Part of a small language model's weights.
Size: width 512, MLP 2048 squared ReLU.
Each number is 500 + 40 x the weight over its row's rms, rounded and kept within 0 to 999. Layers, rows and columns count from 0. Numbers have three digits each. The size before them is the row's rms in percent of the matrix's.

# layer 5 MLP up, 2048x512, rms 0.0367, rows 1214-1268, columns 0-127
103:459509465519422508530454478535518462439532491519502426493496436443477534539479546481502555479492516402543547489555491438506445513464464515429422556525463502477538498560477528485438434491481486467514559458565520497485599453516528497465442553486490498567459447495466395469557477524601503502485440516539500489501460495522551524478583503492478510516547486501487436497414456506488542432535
095:500514593490448474535509426588610469519562542499503495476479597477514454506549416570523546460475577463493498496543471444518523461510483526477559502504551522501404530555552548557477534422502475465478531538395513485549556512513548464518443531520478515461481536464462487481465495501453484489549583469497556491428505466483538501502428515510458523553485496463477545503475486456485520439506
101:525541486487476585597522509510525481515477520525513527530604502464547486528532491441480497462501490538527484523527530493513509467494521443505503548529473451570459550532453601510470487497427515469531510531477520422479573468445475491536452531535475539465565531452489447436515480492490540513480533484523452520409472505475436505510563538620514486530514486487455519468527480395471502493535
106:503469525516430454506434472548551480492500553475498513532559500503580449518393494521534531501479494545547494479465511422410505511528466497461488475514546553567493521518545502486516451504436449463487513484467557464436449438484542485458452502565521613483523416473544531490501483495484479548548526580507471465426480460482458577506498490556553495530411498508486537532577465486487496582506
105:455439523508497561459478548497506482531525504540533517438558543492486482501433486506470506588553472445483471474506467483549463440453520419525472480440464491493406512544489447528525495467493502540472533494602586494555476450503462544511437535508520487531522511412464495475492441521485586518518493528587560510500495470426492479499509490561506509559523466499536487572512442525527452499480
101:498566494510465582478480500528469484523519532489485466496525535571548562555456520535543520485558518474507513450483398496510493475461504515551577474538467517566451549437490578512530559419524479513542509569496552411492599487434535492461504539520546566468420447470431442484530498574483514552548509529554499418492507489479477454526482486529483439465469466470512511472523433526445525498487
111:409529500498488490512506497523496488439506515534535506504526437470481530519497416436468550519488481465516487569530545495475517455497515442495584486442493431539413489464561486543591470439514458548500489512494518506560524530510427422471493603553479553577473526513515562392527447494478514502547526483495507542485494526544401443479520529497488483544521494505522475582456484449447435436519
085:458531574475404444444453443623567469471597504571541539498514462457547463545540413452506550511464527450483472513504546505472518490541539564442431496495557453432519487486511475491484529520490476445560552485482516548571575552522528549484530438471480582444530470516469498578451450493548512564460486502567456511526534497500487510463542471493545434450515520496538563482531498529457500403510
106:401550517477530517546455487484515453475532573541505476423536523493566484515478499505471447496611425437507503567581506470471551565578501533472496478491512479449489523513501490467508447499489518494448484530569507436442510570490384450496459587501532495575544510506486430593480443503515537474477490519468454491495489500504564543525459504538513522513504475502463496554508474470467506489558
096:489510482476443494528550502486487507486519500471529434493477483526459451528510516545474565478542517454544536521479530471510518397511524543471494439441513444508552448475484503482529497458527507463543486551509461519493546508502473429584455505498493555551408525481506476515467449490545564481472565551518508526465556442567528556505483443508562505574516522440528454511494548527494508529508
090:477487484507508489503522521549495502429500499461456505450454456504470475499535474496508521529483573442522553497504605424542485457408515563503502452522586528528462571540488525486503503511516504575473464517528515543570531481501467509543482544521469529461445465480537455459530538542542507461557547480487531545482543498484479525483484461533519457554406500472492599533476508549515460504502
102:535470555520474507564519448495494449487528525462543520470502528526503452459525451503494449530474523493507521545558448521446491535505501471430437477491502430525500552496437526452527432530427464445478528507560459497509502449548528458428606534600552498489505533453464478374533482553483496470489541543590553535485450561485476485549447478486442549560452482480498493556512560437428474535491
099:465499516462527455512524485507493437444538519524516514536483472512440415491472471523476496532556532441558455533453510443431452441448473540451470485506518471430458435455507508570473442508524527525510477505499421496507481489431490434498438485463481529499515495468507531448519498535478424503473588542545471476485510482479485482517512469516460553438468487498529506507467467479452513481490
100:418499487551497487500493490493617477505473555573537522471495504519404496517496501468425490499566512422481534476501525450478517549505578530527513483482484493547445565472579515547526506496487498493482480470589518527526580464516461515436509466527465483484445493451492485529492447592514519483540515525502472552484455456562378485556519435542551417497523508464590499506495508399492497521539
106:486442573510487428511503486490521481495510555573442443422485521446524515478514453475481512427493455565436516457447531506446510515499509533475537500445585476500476482498477509459616512527565483473493517534533599496519495496502520497495498525526452519476520456396584535498579449486499451516493506520487483579447476519456471539517513466504504414513455514493561454541563467526512504554467
108:424469534472479509481451525508514517492500542547577464506537514541505541479478538507524489468524437492496449574554474452518539486518482493472515523454498539476533496479505467482549575488505429520488504505511462502473508475517485548525468509515498460509551429395431526434545528549543445528490490450494547529447452477567518526520505435571509574533511535516466462493585457418547458501439
108:520507541511501526501481443511466466548535553546518470467528611503546451574463536605477537500573453439547504486466457511468470472534485463579460490406558456498531537509505540437608443489511527435483485511493455530582505485468534508527509498466417488542465514442478470506485506548513528569440479484476459558536490478473491521519498538561489432524408502490482470456580523548505561499475
102:498500488444473517578477480532534477458509532458505501488538497453541401467449539469475552446509524541506458417463446495526470538541433557459573532439506459452484560558589509494506533467495416505590527514554493419442564495491474451463544508495491560520467476489519431555436495463563461535456507445491452532515487523448492535462531411526549547528560491452566458526483460455560486509528
101:517567510426513425568529433559476458497539508488473400489482503464448518498514612580376511534498459434495548458489514429535500486468503490477433484538558476489490513581531472563536494501511504508513470479518496448423503507488519469531500503420523471464496531483455486482512514581537489476573501504449475503536473479499517552457447426530458568482413461435523558548424453521521489544517
098:482443530517496524504479515526496508501526478527517467463545544544496536455461479546461480444514485509516504579503442528471528465478521445503533511523505497511489550505507519538511495459516486514481491496455468463480459506478538482540499529484537462543478546472492537526467475517486431500490648483487514511490553564525478507488596485492553545563499476421529529527492495532526495501477
102:525500467516549540478493525500534486471488515527510482479547494577489523533524422516471476453570513527463576522482503451509542438495549485449539477513470489476438537531511514546542484507498547514491497566558571554465570510456534495424483561468536523498473479440464490552509451480526481512526487495566447589449457516477442481491494438532511399525422467503536478464482479452511475548469
105:510501554508473487496456507513501460487533542561562502381495502490473415532470503571489537515534547475551498564513459420520486576511504491491521494481464516521459475482438514542545521478544438544477401516541481497517489482524458576542548601468535532509548404507472469466468508562488500517540511489528537522471515429527458469526471560516536501574506431456499510559480567502533534495485
113:523480521462539627508477436490478515454516493423455490494511483458462496473560557508483566556532461503484431476533510523479536499472502491486577478460453469471451473515488506476525450478515522556513476477502505514511515554446484483481493492539488571523586452464478451444475489493544487475477544532414541513504471444488416502496493481507479528444484515461525449608484483482475453463502
106:537531480511520547460488475533522499469483512520547510494535479503584457529511527513459553494531446435455429530533512509442473526531451496449463435483553414475493532510511470458524508461520504472519535580445562475466524448490515590518452509522518545540571462517507512516477548492573517448532513489530465536485430476504418478569512463559546515528594498496512521463550496546483482539468
092:579529512486410468569464530498520511477531512459499500441498556456524443553488552535497490502488563421476485511412498451488581536530448392575464525429525459493521495523541555586547517483491467483537557520491493414490526478520415436422474522515497503496485567456577505499510489517511515530470473472510511528497521411472476477483517485493506468549496517513486479540527505489543524438479
106:498477503420399446547486470510541467459491527473558455500495477471521527519549445481522540500558542475535478459571535489511509522567541524462502491533524534535544469504425568522549472497493613475476527519555489528547563433421497497445559496545461498543522451502503446524516456529559504484431513514489454464458534555498545481515565411521519475522466530456601457546510522482486479509527
099:576566549475472484554590469498512503471515533509516528524479534416444480472556549558463551508495478480465463496543541507416491545478518550513528460473517484507503527509517518451520452466553541475532518531461461488575550490476473511516574517501485504501463466408502541468441581514547505554493562490468467568478462487561500459544474531561433483469442515473476450560559595499491446472551
106:460513472477490516567491501495562529498517489525535507486495503535528505468586505536492499497548512501399534554503485484414577480502466468404571452520506412442443445478447475566508433481547448499512500573566500439538464482548473498535591623507444529442574524494488487491512533496434495443534504537509494486542553504572451555494537531457442498490526531497491431469479524500461488493560
102:452525543490430527537475495540532502518501533523496426477524541500520443493454495484520475420511470521540538502460564443518492446447552433502568489416494525519494495527515523464467527524391554404523515491493453504482556497504487445550480475497518551552455495482477500540454555495530580539537521479530546464519520523507425504522412450519429523517526476435515502513455478511484503510519
086:512457508528477494465476479538569499464490544528602462455562461592522520516445573485529443542501414445522557437499435473519520474590506565555470498559566503461498562537490505500556531478446493469430463494477480404487490536529457486490506524484503505436496497487459545566481538517496508571456517525483531587478474491514477541536500465523436569554435368404492521514481462510458477525526
089:532500536516432532466470464505513511514552524525511465528520479508522423511509524520527521565475464457511550542524506496514482500443453479492492518509524399552517446526523590444530385444502458476531509497478507469453475466471529474552539407521594506575509538432549520449534527529479549529436569551455608367444477470503523494494523524502512505439470378522479525500534527529440508510491
114:501508516482493521531487500523509492487507506500494543489483480527537489561533530474541510466493515501543547426535534519453455444508533482535531533554527512562505539518519486505523486479515462579545537460471404485460430494529471540543561504474519548424586489455492511506440495481554557561542517472544533452462481409457495500515522523474477511505491462479491501550488514523461515550558
097:472481472524493503498491428465545462481491508481455486486535525471431434508517504374526444536620435431539527465504469494366557502546535502557432510453567495464451474434599522518557446530496502474575457494544547530492536459459415538468458521517500482517495536467464487552512446413526507482491526529514585577472472559486481490550480500520516442477368437552530571517436488536468511440502
096:448456480482562478521484506501488460502529514487545508409552499627583541528433491478432438496561454517505488511572524496457455552501517417546564522403520491504488536474468478444500495478454520483468528417467417523454454480549400551559528521501457529505549530478520595521481508629496457522518554606463527483492565473461497543586546487489495546538483488520480515502607546456452540548419
102:482505539524479488498510489493518493453539507531596491472551481517510491531545501488503536496532483525418510528483454499484518495483565454480550506468546451479499438553479531494516494501507423547504493454515544540509481487493475505534572513487482511493475524493507494423518537434499486498521490511534427476469464457538472548553538504497501495507446496449502427640543436481536497449474
092:514455506489462471476535504546490506463503511556457505481477573571460487501475505469519469527520528477468530526484581526502419572470440526450513520489475483499534474563554476520564505473438483441499431500484496495478443525522531513495491448446454540500450496497518495503539507521524428471423458461512453492460466514535489482459470433615498547461551537454523489503539492575504509498555
097:503593573476504528465493459517477511436528522511446480481533523468463489552596504535480483496502532541522553473449492458536496538451538482517507482405530442556556454474451415483540526479533521600496488467467493466521518480502526540480443489484509514496500461481487487481471516555444522483468499604548520477480496404472488457516461472475445501444525500504466562500486494555513489568480
099:536512624485447533465475474542469517447519521507531495496508522437513483472527472475502495477482504503465556551455521456512466536500453547504518507494491508517502552557490547475507536419453520512498428485488480461506496532494509521460473475508426518544545543511527447480564502544586467522479493532569490458493513453590527546486446463494474510476423450497535519508509523474535486479472
091:532448464477485505465470482518505485554502514581455460542508491501456521536492483457504456493520474454509645499496459511462539475510497529509550580508528510505437546478484495530527475492434480506593449506504441469552548451507478541521474501530560509457442508483509465469494584470491544526546545513537420476470487476515502486518507505485496538493418449433502522499433478535489486461444
101:491557460513531464495514500478510493500467506521534449437478541628475495484486529542458467471557394479488460515532514521520479499523554571465493431508513444547437517569508534470538524513521422518483464509552467529510554520453486544485510541499467527541485555416624520512526511452459480495384502460473505483508552483491460563579480411625512537522448561478517519480506490562494516524479
091:473561566482433491471488485539542498484567506470506465438516578466590514474532583582505523521463465514485576509540509508494505576450517446533584492456574502486453489523511576515481517471524506512535472522498510524536484458467468455527466483493424535535527483444456542469492451462482544511543594490544529417486477457612508531487482486524546451540486478498497555560527460521447501529470
103:441552491448512494446527489481524468427512527522547457489477498478397443495515473557472547495529547506523531518512496467518542526580565609543503510459450483488522579495545497507607460460536463521457528451483446522538505555477471484490535491500462492512462471557442511529524474497536529490504510468524476426564505449502463533493568516520499464550520535431548456493568521514505474536515
113:514538529429475489451532418547494494394476509569476493505513517462593519486559455513489524524452542541487561584538480503526474540489636490446498465503566534504473468485545467504569485452529492547491513503538571507533493563512515503446506514539467458513470564483571464441518488513510441538493534528491500510490519490512507577538516447537502459543455512451528513566476526512513486435441
097:555515556467424497461449513520534525521547491535525445523536503474478447523442575483518551433499477546440515524566503464470483455482539486476473531511487492535465534499489486478546551464476531535548485482503497452479475484525504484500521460517545507472461521460477475462490475504590558525437544518433537527458495477509473534485497448500468439449447476459536521494487560496552436532547
091:472490464508463468467507503489492510491497522500482547448480499497453553511502549472516395501509504523527442504554522496504471534475466501434505578464530515387448447483547445494548499541464437436538450452466525505564495500466449498496487483524511518441538461502476552455416478515490475455485448517501565449458517514531423544498473516548490430508553469523444482564492506472414443542445
100:456485548477525539491488517535496499530478490552509462411504533537541462519497549473456528477495497586514459455516469500508540449486502486500553451434588456502538482521466523440500554457490542617549498459418510461519529540454449508572408518493477508466493584390568479494557487484546514531447557523582492500486514488555447465510516457582526482545516555482507606505586486495550508544488
096:488484549521455504600533463531564456561492527510515444460496568532495498479526553459508514456537509490484527523572534446526568548471517533490488474530482576504540541535455476469547443494483463509550548493504439469503478472454456521509484557564388575521509505525565487475535469486475472509499525543534464515496435503512464567608511531505487546477541540421481507567566479440476485480450
098:510482475475488517569527436532567442438546519493569480502472539473530508514514463450462563485489548493555518503536507511487539467490499439492502406474514485531496497523507480564512491498510546460515540471497426447551543392525460515530499511565509472496477431506522506487493406497489509477495545496563438578440379498517491562550546560515445511572466513491522511555498475517498530465518
104:443550516470483547505501479539477479464540511425556474451471553509455485468520543545484521553494538538497487483502530493555407519493522483487438502505497474487522513474470464519554603502418478545522451536438543506514508508497435556439540596490540504617473445461475496494505539511554459488474497497534442542483514533510492510490440478500510450490538503497537495541497472519476543522620
097:445497451552500549446453515515529543460519454545495558517546523485515499465512469437530572512432579526433447547501415480485548480410489468437489473528494483499522509549449495507499479443441489536475462521599515468448513505469495510522548448507459499500531506491530482490537428543548469509498489520486488486500472526503535481467534498540523539495530423495537470490496495495518503462535
089:543550532473424498514526468490545484505535485480527544528495496524552441543503479498573514557454460472532420458499526453471513493536489446508468489465535499460532498523498500476524516492416557486540521544459502436537590545556515493502448508488492494496479530526452590522506510538542526520452495525556489607424480553483471525550562517444451452582481480470531459491527523559480512507496
100:425458472462465514496443533491560514559552484475525477522555518514536432505455437406513497522509536501528506529541459513473521446467519471535596491506462454540410482465491525542530496416521480501492545444472450420502491519521492444475537493508552575541574510520465512558421520516482468482418503486455510535505523514506456510527548425513508559554552457497603505484476479539426428502468
105:588484558452516510485536406540553450446591538545445537466520577496472539495549545486463560525549463487512490523427453439446482520499509491427523556411474487517511500554544459542510601511478554472620438490532534465487464491474441546551459498460453490538516553495521524564459491487471490488468476531502503526489401504562512473471504565517451485478542476517514453545465525556483420470581
085:472537432413512521541492493503441480440511582487511488493542512471490524503475547512369517465589539499542519455524546491486469501546490425509556437450459451485433510478546501472549594513499487446478474478564573450474501499539429474481512478446471535566528488523516485497526522523477515535521480456523506550506549524463486463557486449471536468471547522514539493540467496541575461454455
096:468482542497462462479543530510526492474519451502583513430514489430503406472394467488521484579478484439456482404527516527493529496451487514521490510506509523454519587536527507516493478509489508528496427550465440461505443412419504565586429570516505493472508570540564539419514560573537466442536544560485503444485494441570466553505464513596517568492471456479525569525487417511452500510542
# layer 5 MLP down (transposed), 2048x512, rms 0.0341, rows 1214-1267, columns 0-127
099:455431523522496544473489469484510527379480477518495494521511453474494544457519598626497499520508390493550550496532493531506438575449462473551487510518513468497544539468507515531456497533470503506452498448555512476521518480517546598524474464527425545451538487503541495447562556468573459568552506484488504483507532549492569487471543552445471467467515545472457541494428539475487485446444
097:521490457541573528453537526433461523508508539450476498547517413451450516544508494450516460503518523493519459563534521560535472465450550464479534503494385513533544525504502551500500471505453501442546523450533507497472502515495430527525503464480462483537550524450470484476502526401512439515547461532498515468442475559525529567500478464469520517448526580539569437471506481481532450353500
098:425470471519514626479549459480561532467421535524511514416539562554459498530497504568496484519534432470537515557466520522423500558498434565575527544493448446580447566520475490473550480560459547502486566466526493416535545514511515428501524428478554470497506543547509532493523517512468518539503393499492522476541398470533468519520521516456510539421452469550493499551528526506518470468415
106:560510508515469468499509463556550515494494461492485471500480490563467553513547508543478505466443488481505540500462456425454522503497554469434477491479484484502469497434479497506521466479482490457501504585472511513519472476499486511436600476521550483470525512583464522542522488477519494530483515458510510446494549541486469519539564449524451500546545507468547488466559472442508568522497
105:484574496444601499477524518456403510478480421484499414517440491470459546501487511592457498524565450496489452500548550540534565545494419495462506520514583491600548439529516513449506433501520463529553457481512524504489539448437450545485514472525520503491556465520520525494505578526505525472566476524490502486562520468470511503467549546476568477506483583496489586443497549489487544489448
101:544487369508482561514515554488567509551424506481579548462508557598503490488503529505494479452489479468536471521486473549459575513502389539479486505464533488469479517553481502464543525452517464498504534482440548475522535512509585565496513490549506545555483552515512463535535502514484504468517500473507524465485501532414512492554467501458538469505539508575457586493525472511510553496470
108:562440479545547532505497502500585495483467486519439476443521578478467492477515463459444450540531478549485519472493511459488623514556449463529494470537532510493482504509536458429510487470547552557550518524478508475520505500490517459452464492511581447494523461506537570464507481461561564527520457450497444524473471514479460447516417481488486459489541469553487456485469525522494516580493
092:506446463500544465470448557419406530496476505534463524485512447462501522477495566461520462483583506579506531435487475482539516480544499424558575514479533476554535502510573445550546469486480485473569533544450496575477549487511461449547439470478478404510405544500504481493535513508457505440504526479473484482508453517447558467617461562480441494469521535515420459505497512533553477496522
109:570597499453535509479466458522502520531505506446521498510455475434462493498566549567465544481513511505519468505516531435491436533525495493488494536460481523495519513552480506619510442549441475507475556423477472526503462447504483433473476525555480517427431509549537442551547447508533531455566498534501433470488455531432538552488470478577513501523505479564469562436477595493508503512552
095:426443502541467538530514506471540574518497434502556516477514528472484466485527523473535488543526495448477442498509407461505575524547468503552468442555489506462519479514517499498562500516591481472536464494483496481493508512507569519548510487486558491451483488426487497473506465561553525569451550532449425504466520500528501466407501432453494497466491481533475470456523481514486512539507
091:501457482500511556491468515447494498600463495490577521456505501568531499501537559429497442448566473496495480483515479543581546463439492491543455548513505473399558403504447501433519491522559527545573428482509415501502464556500504477544522441538521494541537472415567461458473489488504420527525486549566430505494499472485490512400517518488557550445537485607550425500559531527536507576510
102:489475510503560517445493443507486502535535553481480450477542519570542513591528469524460519531505470564472503510486474477500492530491506479515449467405504421534505524500548473517478487553426509475473427468490444425496461534500564487426507498512482495452472512432565522502458507470464567502482469533536507561515503647431536543594545493514498482464534494483524525486561442481469455449493
102:578496524478507513523525488500505431438541616405492482494494515537475499585488510524518523488510466509500502459510469484516533495464500527456516488535510475530524482496494558497454563555499420559529475398493452496549489488507598540512526492404569466518456474557511496519458437470486519563472414517557485474473439515477521548545478521541500459456505511514463498510530481487561423498524
102:532545567524495415517469497487556486482436507483498500486462513511571494517474482485550491443428546497546449491443513534487434482513447472497483463520525498459509491471463429498465494490483462497563446466414521533443443553466527521547490540552486505564589525480561547499521507520552556464459584470519558433500487498494471538388457554521478546494518537468451502543553493593604516529519
106:552480552538558472489465524485530499443483471514514484527519460499497495565476442450490544546529536491456489513552547487545419515479539561587538485512455517515474434520567502473573496553507500464527553503506479491572520544447442514499498503484486536433432515548528501593502481435459525429528500494470489474578497483518454403487485494411490479449447544531542459486494515512494443525557
109:478487486529512472476518530447477534493534514518580538431476483500483496527502521415610409499507497508525452539537454485451514529517486475499486521479523494524547395513447479525590458491433489473544532441481478526509436559529504456438499467456459502495518483502456542445545497510538551457492520496504460468560530503483536493611460464477458488587524482407426512480539476437554509478525
106:519542489513488479522503512487478527538491534509464489481465582480426575538471530487520458549492483527476457551483529492479522472519481483474507489485487409485430493540477532513513466482491476493507508496490500410483515549518530568553495568436461495545520497490493556335521494499556491540499523537459457505536507498487475456499459593492498461441455530562538453445568495529526501500488
101:519499576556484515429507504521490495412580497546487475456490566513404483505512531427525529514476443519480480429522531501552466581488478504469519531527412526476519542496594537540511483528521520485498495486390518531477531549520513522477479596440465497477494505547458473494505531446523490523484527473451509521471482536473492548491470496566515477498608540470522490560478541600588520472493
102:548395464551521546528523473471620472525588529504483562490596546580557393489483450461561536479465524529541492456457513526515494497502525533461415500503505472517523545538527496530511505516520509496500576495466497577541628451451434488500562523582505504546469547475457507457526474446453535498512509453560553547468535601399511507410571476553490525530457514496542531507485489541527483458468
099:435523523487471432477454481532493510522503465547447474489456561497561515442532483543457484571488436470558481517521510473459462512491524553461508437495511507524491519489506505515483477503455489543476510484601491530465487465514524464489492498465487518528543554554532491577484549492435496495445517544521469480495491581512483461347470453440514546496460500490524476512524459429514510493531
099:473439426606506557519536543470555528524427499528479550473497551518493482443476479510454537496521471506424547437501528441504588550514491549493523475524477538487455521484464478529540533530450536505545568468569509586458513509504533514401518495498473484522491475464500527562493478590528476529507491541569430543527403458538472495534498542501558549494569497508559541509459471581504495580453
105:509486480503493455495603565470446551592414471506501533482493414516402507480549483501472497480499497568510459558529464496519451554448499541469512539511528523540483491532443470465506507560438479492486508466499516447524522552459543530539437489542497507421566479527522478546477562592435433555566436440461479506495483569455539449451511497499519471478452529501547472602478527414518445504487
115:413499461519505455441496446534441591491363508508594353594537468519416548523519567518487492519611447582528444492469533510443553465490547532528516476480496494462519508477546486545581521494548569579527487510517457459505478529480570498487518545472473497488487485507478455436455470505498548507517527512461555533507446454547509511612497498499463522427483499550468470538518506548440497469514
107:460539550530532453471506481454446518490475457494473527501470594437437513468468507484503501517473461473452517445540557458540499556569456473456442460505480424528528537503435525529490478497534510464502479495491608460499568444564522518517554478500547528497513469499561457475507467492570486513497440469435539480550550526473560468504465526510469490426509474497506429490566479511498596510515
096:536551467491559501476539504442459535565526499517500441493489506604464570494479507496483479481524520494455493491532478542544492557464477457527451522509523530522478470516486576551438437531520427468498463563499415507464492448448480521484486426427584457473575444546514514473478465480461533475438551569538561475491519489442427453389551493545540494530439527527536555491488499521445474510434
102:459459497479453488484508495544475449491558495551477456510516508532525489536539485498589554414506492495473555453580556483486523485479509590483520469558456521417544490423571509550450552482580493524466444614496503489603475475422449513530466431460422457580573551481479471505518497477501500478494462465518446501505540498544505408558452429476558439475484564455469459517524464442529494528552
098:481501433563531479485500484463582550512479482509522498481492573445492439490488525443499520483530462547495444462503490553507507517447490450454497544522492457434488469448479487486491496507487408483546446553522494475483529477513437495571455532489493526559532447501516598529575504499529499470537457507501518519457468527540535502402410528481448480555455474523479493495468543581442487483503
104:545539535479484538520576579464524539532495429463474506487474486448435524468553535522514497540509500464522465504465525489422530500518524532522433554499557496478479469499543535496434493498576471536539480565516586517580484467554560455534541545497537453535528528502448506492481516584469563465491527527473533500491512463500467558505541546403460555525492495464465516500432536495443521544521
102:493474556538551475484471530485497519493501428499579488494538488567479454431475474507508530481495531538449498443510524451550510497467496471544600467492518507532490452500486501493538555460517466459505522400476466508469508466543485490534443516476495478507496512476479485471562553527523449502537574512509517430526558462484496529498502453527507489537502466514489565464607486416487536549496
089:478501504422572519530536470540522428468477534441478455453505569437617483525468502557438547518521530522515488458566573532421495527528471536545497480452477452479550477501535539555503515491486517457480511554419522431494502509505440442543445557532455446520483518559543495500555448551619519486548496524445457539548481512493504481477543548541536533475441517489507512552468496497475440484533
092:462515484517545470540468509493457497527540509497464429490511481498495578541503481487469496412512519558472543481529518496455474525577546492492588483470478538457501542489498501475544542513508584500448525537601450590538519508547418469512456543503425451526477567508465485577505560423482445508532453544494474576553494503527512543449465470427436520544541482448554455522430488551595515511502
109:537475475458524510447466527504485484537529497537437503506440486593527521569510478469528501559521522459532533516562491518493499540477502508489540543452464537425468481511474507506446421491484460456519499474490477425568469580450435463544555475523557517525502454436452473446536466495482498453516483509468523500502512469534508495609570547478491457538491492518463469527541526537578544504570
097:444540503511537502504533519487585578456466423497515509492433519457466479430526481519526472478498520449520510514454507513465542485499479514490423484536513562493537467469477542502501480523515465457517498467541496438461494469466525451489450447497549491501572493529479540586484458534497479470505459492541435519548480439489506528385458494493483519511538489471524517502449528508509485464438
096:518518551463468520523477427528500510462490497480471476495490554468485457476552595536537532488466376487498483502448420462409431506475504521488483479482466480528569572477508518513503483523450509532562520574508474529535476566480544513431465491527458473493566464504537487492530532417518426437502520469549563472479538539512431434512513474490534518489458506472479444547442498480600456451538
102:462491561509459553414488506469553517555554480461469488478456542516488583558511489418525470486490534458470493537452542450492475541502455469560456469571507423551523517499578463513547569396459568539433528515573529490503489452449507506496507450488518572477491459481505461576510500488485536477554489494468455518587423537497476521507526424505560460546496563474542477478632569485505465575541
095:522500414524466522445491535460465567528461467542500512473517532490473525439526576502508507589462464476481484507518473444444497489406536501454524496458463448493417434534522514549507624525519542559547510503505504517479488496535488499474614503511510555526512537571625496476502406500521496471500460523583511515562479521477439487468507540441486453529457564465486482498493495462520481471495
098:473482485533489538458514521516545514464525510476449547509502552510451517484478455456553515469468525492456539487500494509424497410495501458494467470502471408491523508480510514527515503477454457534522545572516428469490508463517526506545503520495506526429532458552631482492517514403519563490521526498541540505448505457444518502496533551445527448510522475455465482482474508495526521543509
100:517536487496666593450511523470528511492517493558432470515470541416470482419525511513469481508526504454426491466408522569552548553526481510476507460449423514549407489480556435530495568472522523552485521509507472500494461521539472461496525554466482468581478489551460507490550477505445503509526537474481455558471494486500502545440462470517522491491513479465521592534457403493524512529459
096:573499504512518510508524508494509484535463525495504510533519485485505482484450504565510466569558534580541517421486497536485470522540533535520496478450482451429509544540546496485461464475464512460524501518448482498569539545455500514462441522494520516523514540482511455519524540457479423486474475518529555519515493479538552484406518545526476558454526522470505475493482506512454479526551
098:552496533512522485469565510455452532485542583514437539520532522532514474508535467484497480499524492561582536446491543482486493488538472485492550492422552504435431509457570531458546532552563512482459459550436503405507458459526568555524457382569414473497483429505542479436475482550531439506498466519507495487469487490446507452544398475465446541492513533539535478561455481461529468568530
096:510405469518549482437496545477493532521499458510561491552517454485437541479470423466460512528530487468548605535458438514491461500546565547547509494510428513524460550454517485467531499502457481461424557554491503455488417489528462509577442494522559555525511532508518470515546518488498508489473543470518553498450486495460482500491487540581489575476501488496534481455511383473497583523455
098:418505429451545514487478547448467468477561560594479527463572440474630515570419496523499514497554487487539473493468476517557544524558520549477477464494452447459457507532514433436451475540601460529470560413449439524520490487457471511513508491502487489520550508570489587539520506519495581410510555423513498413517484478509436497431530563555510506559462582518502457456570516527452523479518
106:455482457479427468524491473491509530506485572514518492554542446491516538491471487471513500466521485430530587518512599555489461534489476487426530491521470535522530417412461484493522470510529422456524420465538515514508507494536527489463557423584522458550503522506468498506465499474551469432556481424518504595489492511517489538460418525507515520497558421476503600433450487542517523528511
099:455474490525524559487565532466572511462482475392471531490540494468495507530550531535480474523535445547525484514578549484466428544461443485464570557453564443480416449451527505548536530488513499462463516475492516456562465585591477454484485499517443440470461495522543478534384515492480511536605537512496570527485499514497469454429540532550507523478456512570528416473450476475513444551520
096:515527474542440503447514592466456582506421435522515548464408495436473532411474503510512482549427502459459450495536455453526542519515449508519445490527524448463470534528494458554473463516502538479500413451590509550485481476451501455421525481522507546533470577425484580522443498523533530451503507488570489524502496457481496447410510480468499479496580582519511486512546463454499529569450
103:555483440471579489550500517478458489547487446537473528463491441490570421486513602532510490481488608486515476526507552444453537561500484477522480506530510495472574458457498491549472547444456514532597504468433439496558476483552495523453403500546506492439541518574506515475480468459510439454472462531484568480539503481507513490583481530467559522473558455529524476547472482460509418549517
099:506497533525504541491502439493562503521484587511506499474538506451534468493510516500508453492508516472443557439446503473558531578521537465561463391522484563499483507487498550485473528495479539517477502501513500488449572498502469579484515513534494487568390450559410495450480430514494522528536470435580502512414463473533443538530507427485575550425576484473568507478481530529533461511560
100:562515469499470474404545555482479493546535474475495494525495489488532517511461532517469593501510405469446556550487474436470509480538430528509546506491533430535562378519470579499537478529548535545501553483471525414463523511550519492519517576435497567477435533504537419462458460506487475481505483578428493506518562503483533447566546455430479567416524514491484550434440517546483490451553
103:544504516525418633399498487498503516435526479555567533576539520498489452513494510518542554532470512501467498558470489563450488516563490408490541533493512519465501512456483482458488542541468501468468504511534514522473437489514495508486504617450598530487585537501486577438435422547492499551580505533517489509541571468471473499510504481466454457532503529512450468542516501497491532462537
092:510491559510558520559486454523482506472501618448505469519550466501579488555480488587482543465563425464580505505537517500467518476581473527498550459487541511536493508482498523468499519540487499471514516502456490498565496504541458502472441579469512515501461426413490580539439510494478504460508574516536548518485501500476509541391503479450490468507420565542464466470500500463466479530534
088:485485474424516497533507489513521486479485516548484530506517457485512506416519537525496483462510508522458484496461497488446476506455513537547449542549510506464454543480488570535544446500544515487485465512509480605523525462411483538408499552515541520493565466527500462440525466534564450484571510502519481432437432472483499484438555452494560538468414500468480545495459537498453503479459
102:498496467494410491467568518491498560463443497516485499555444537472462562437465513443563537490400492430515582529474548496492446514486492473572469533395520525570429503471499469422501476576482546538531514535472499478458451512506536471504541538544506502530497483491500470532458535524528490478516543504353490516559536555421508568532546509539510536456500500515557463426507523484441540462439
106:503527519510536502471484558438501500496468433531490497517482485542506512498478563547491464554562494474452530454375517480509519517467521538480524597529444503484477515452500531483492515439432426532511493512517520432460512549526498483469519514499498428452459511449515453543518469523489454550482427469541576513474432438503526574438500500511511456508497540540438478484561493459504495527479
085:523472541543480471441488486504522535566553490541524508546512509502495450487465501483515478505493489447413472520489482504593468489494458479486512553531592516504603520531556553510452444460487438503505487555441482485453478501442532527539492494526549511495492480425498447490506495534445518530426531530488477448471486452556493565394528555520507511483477484441447523481587485436446540453496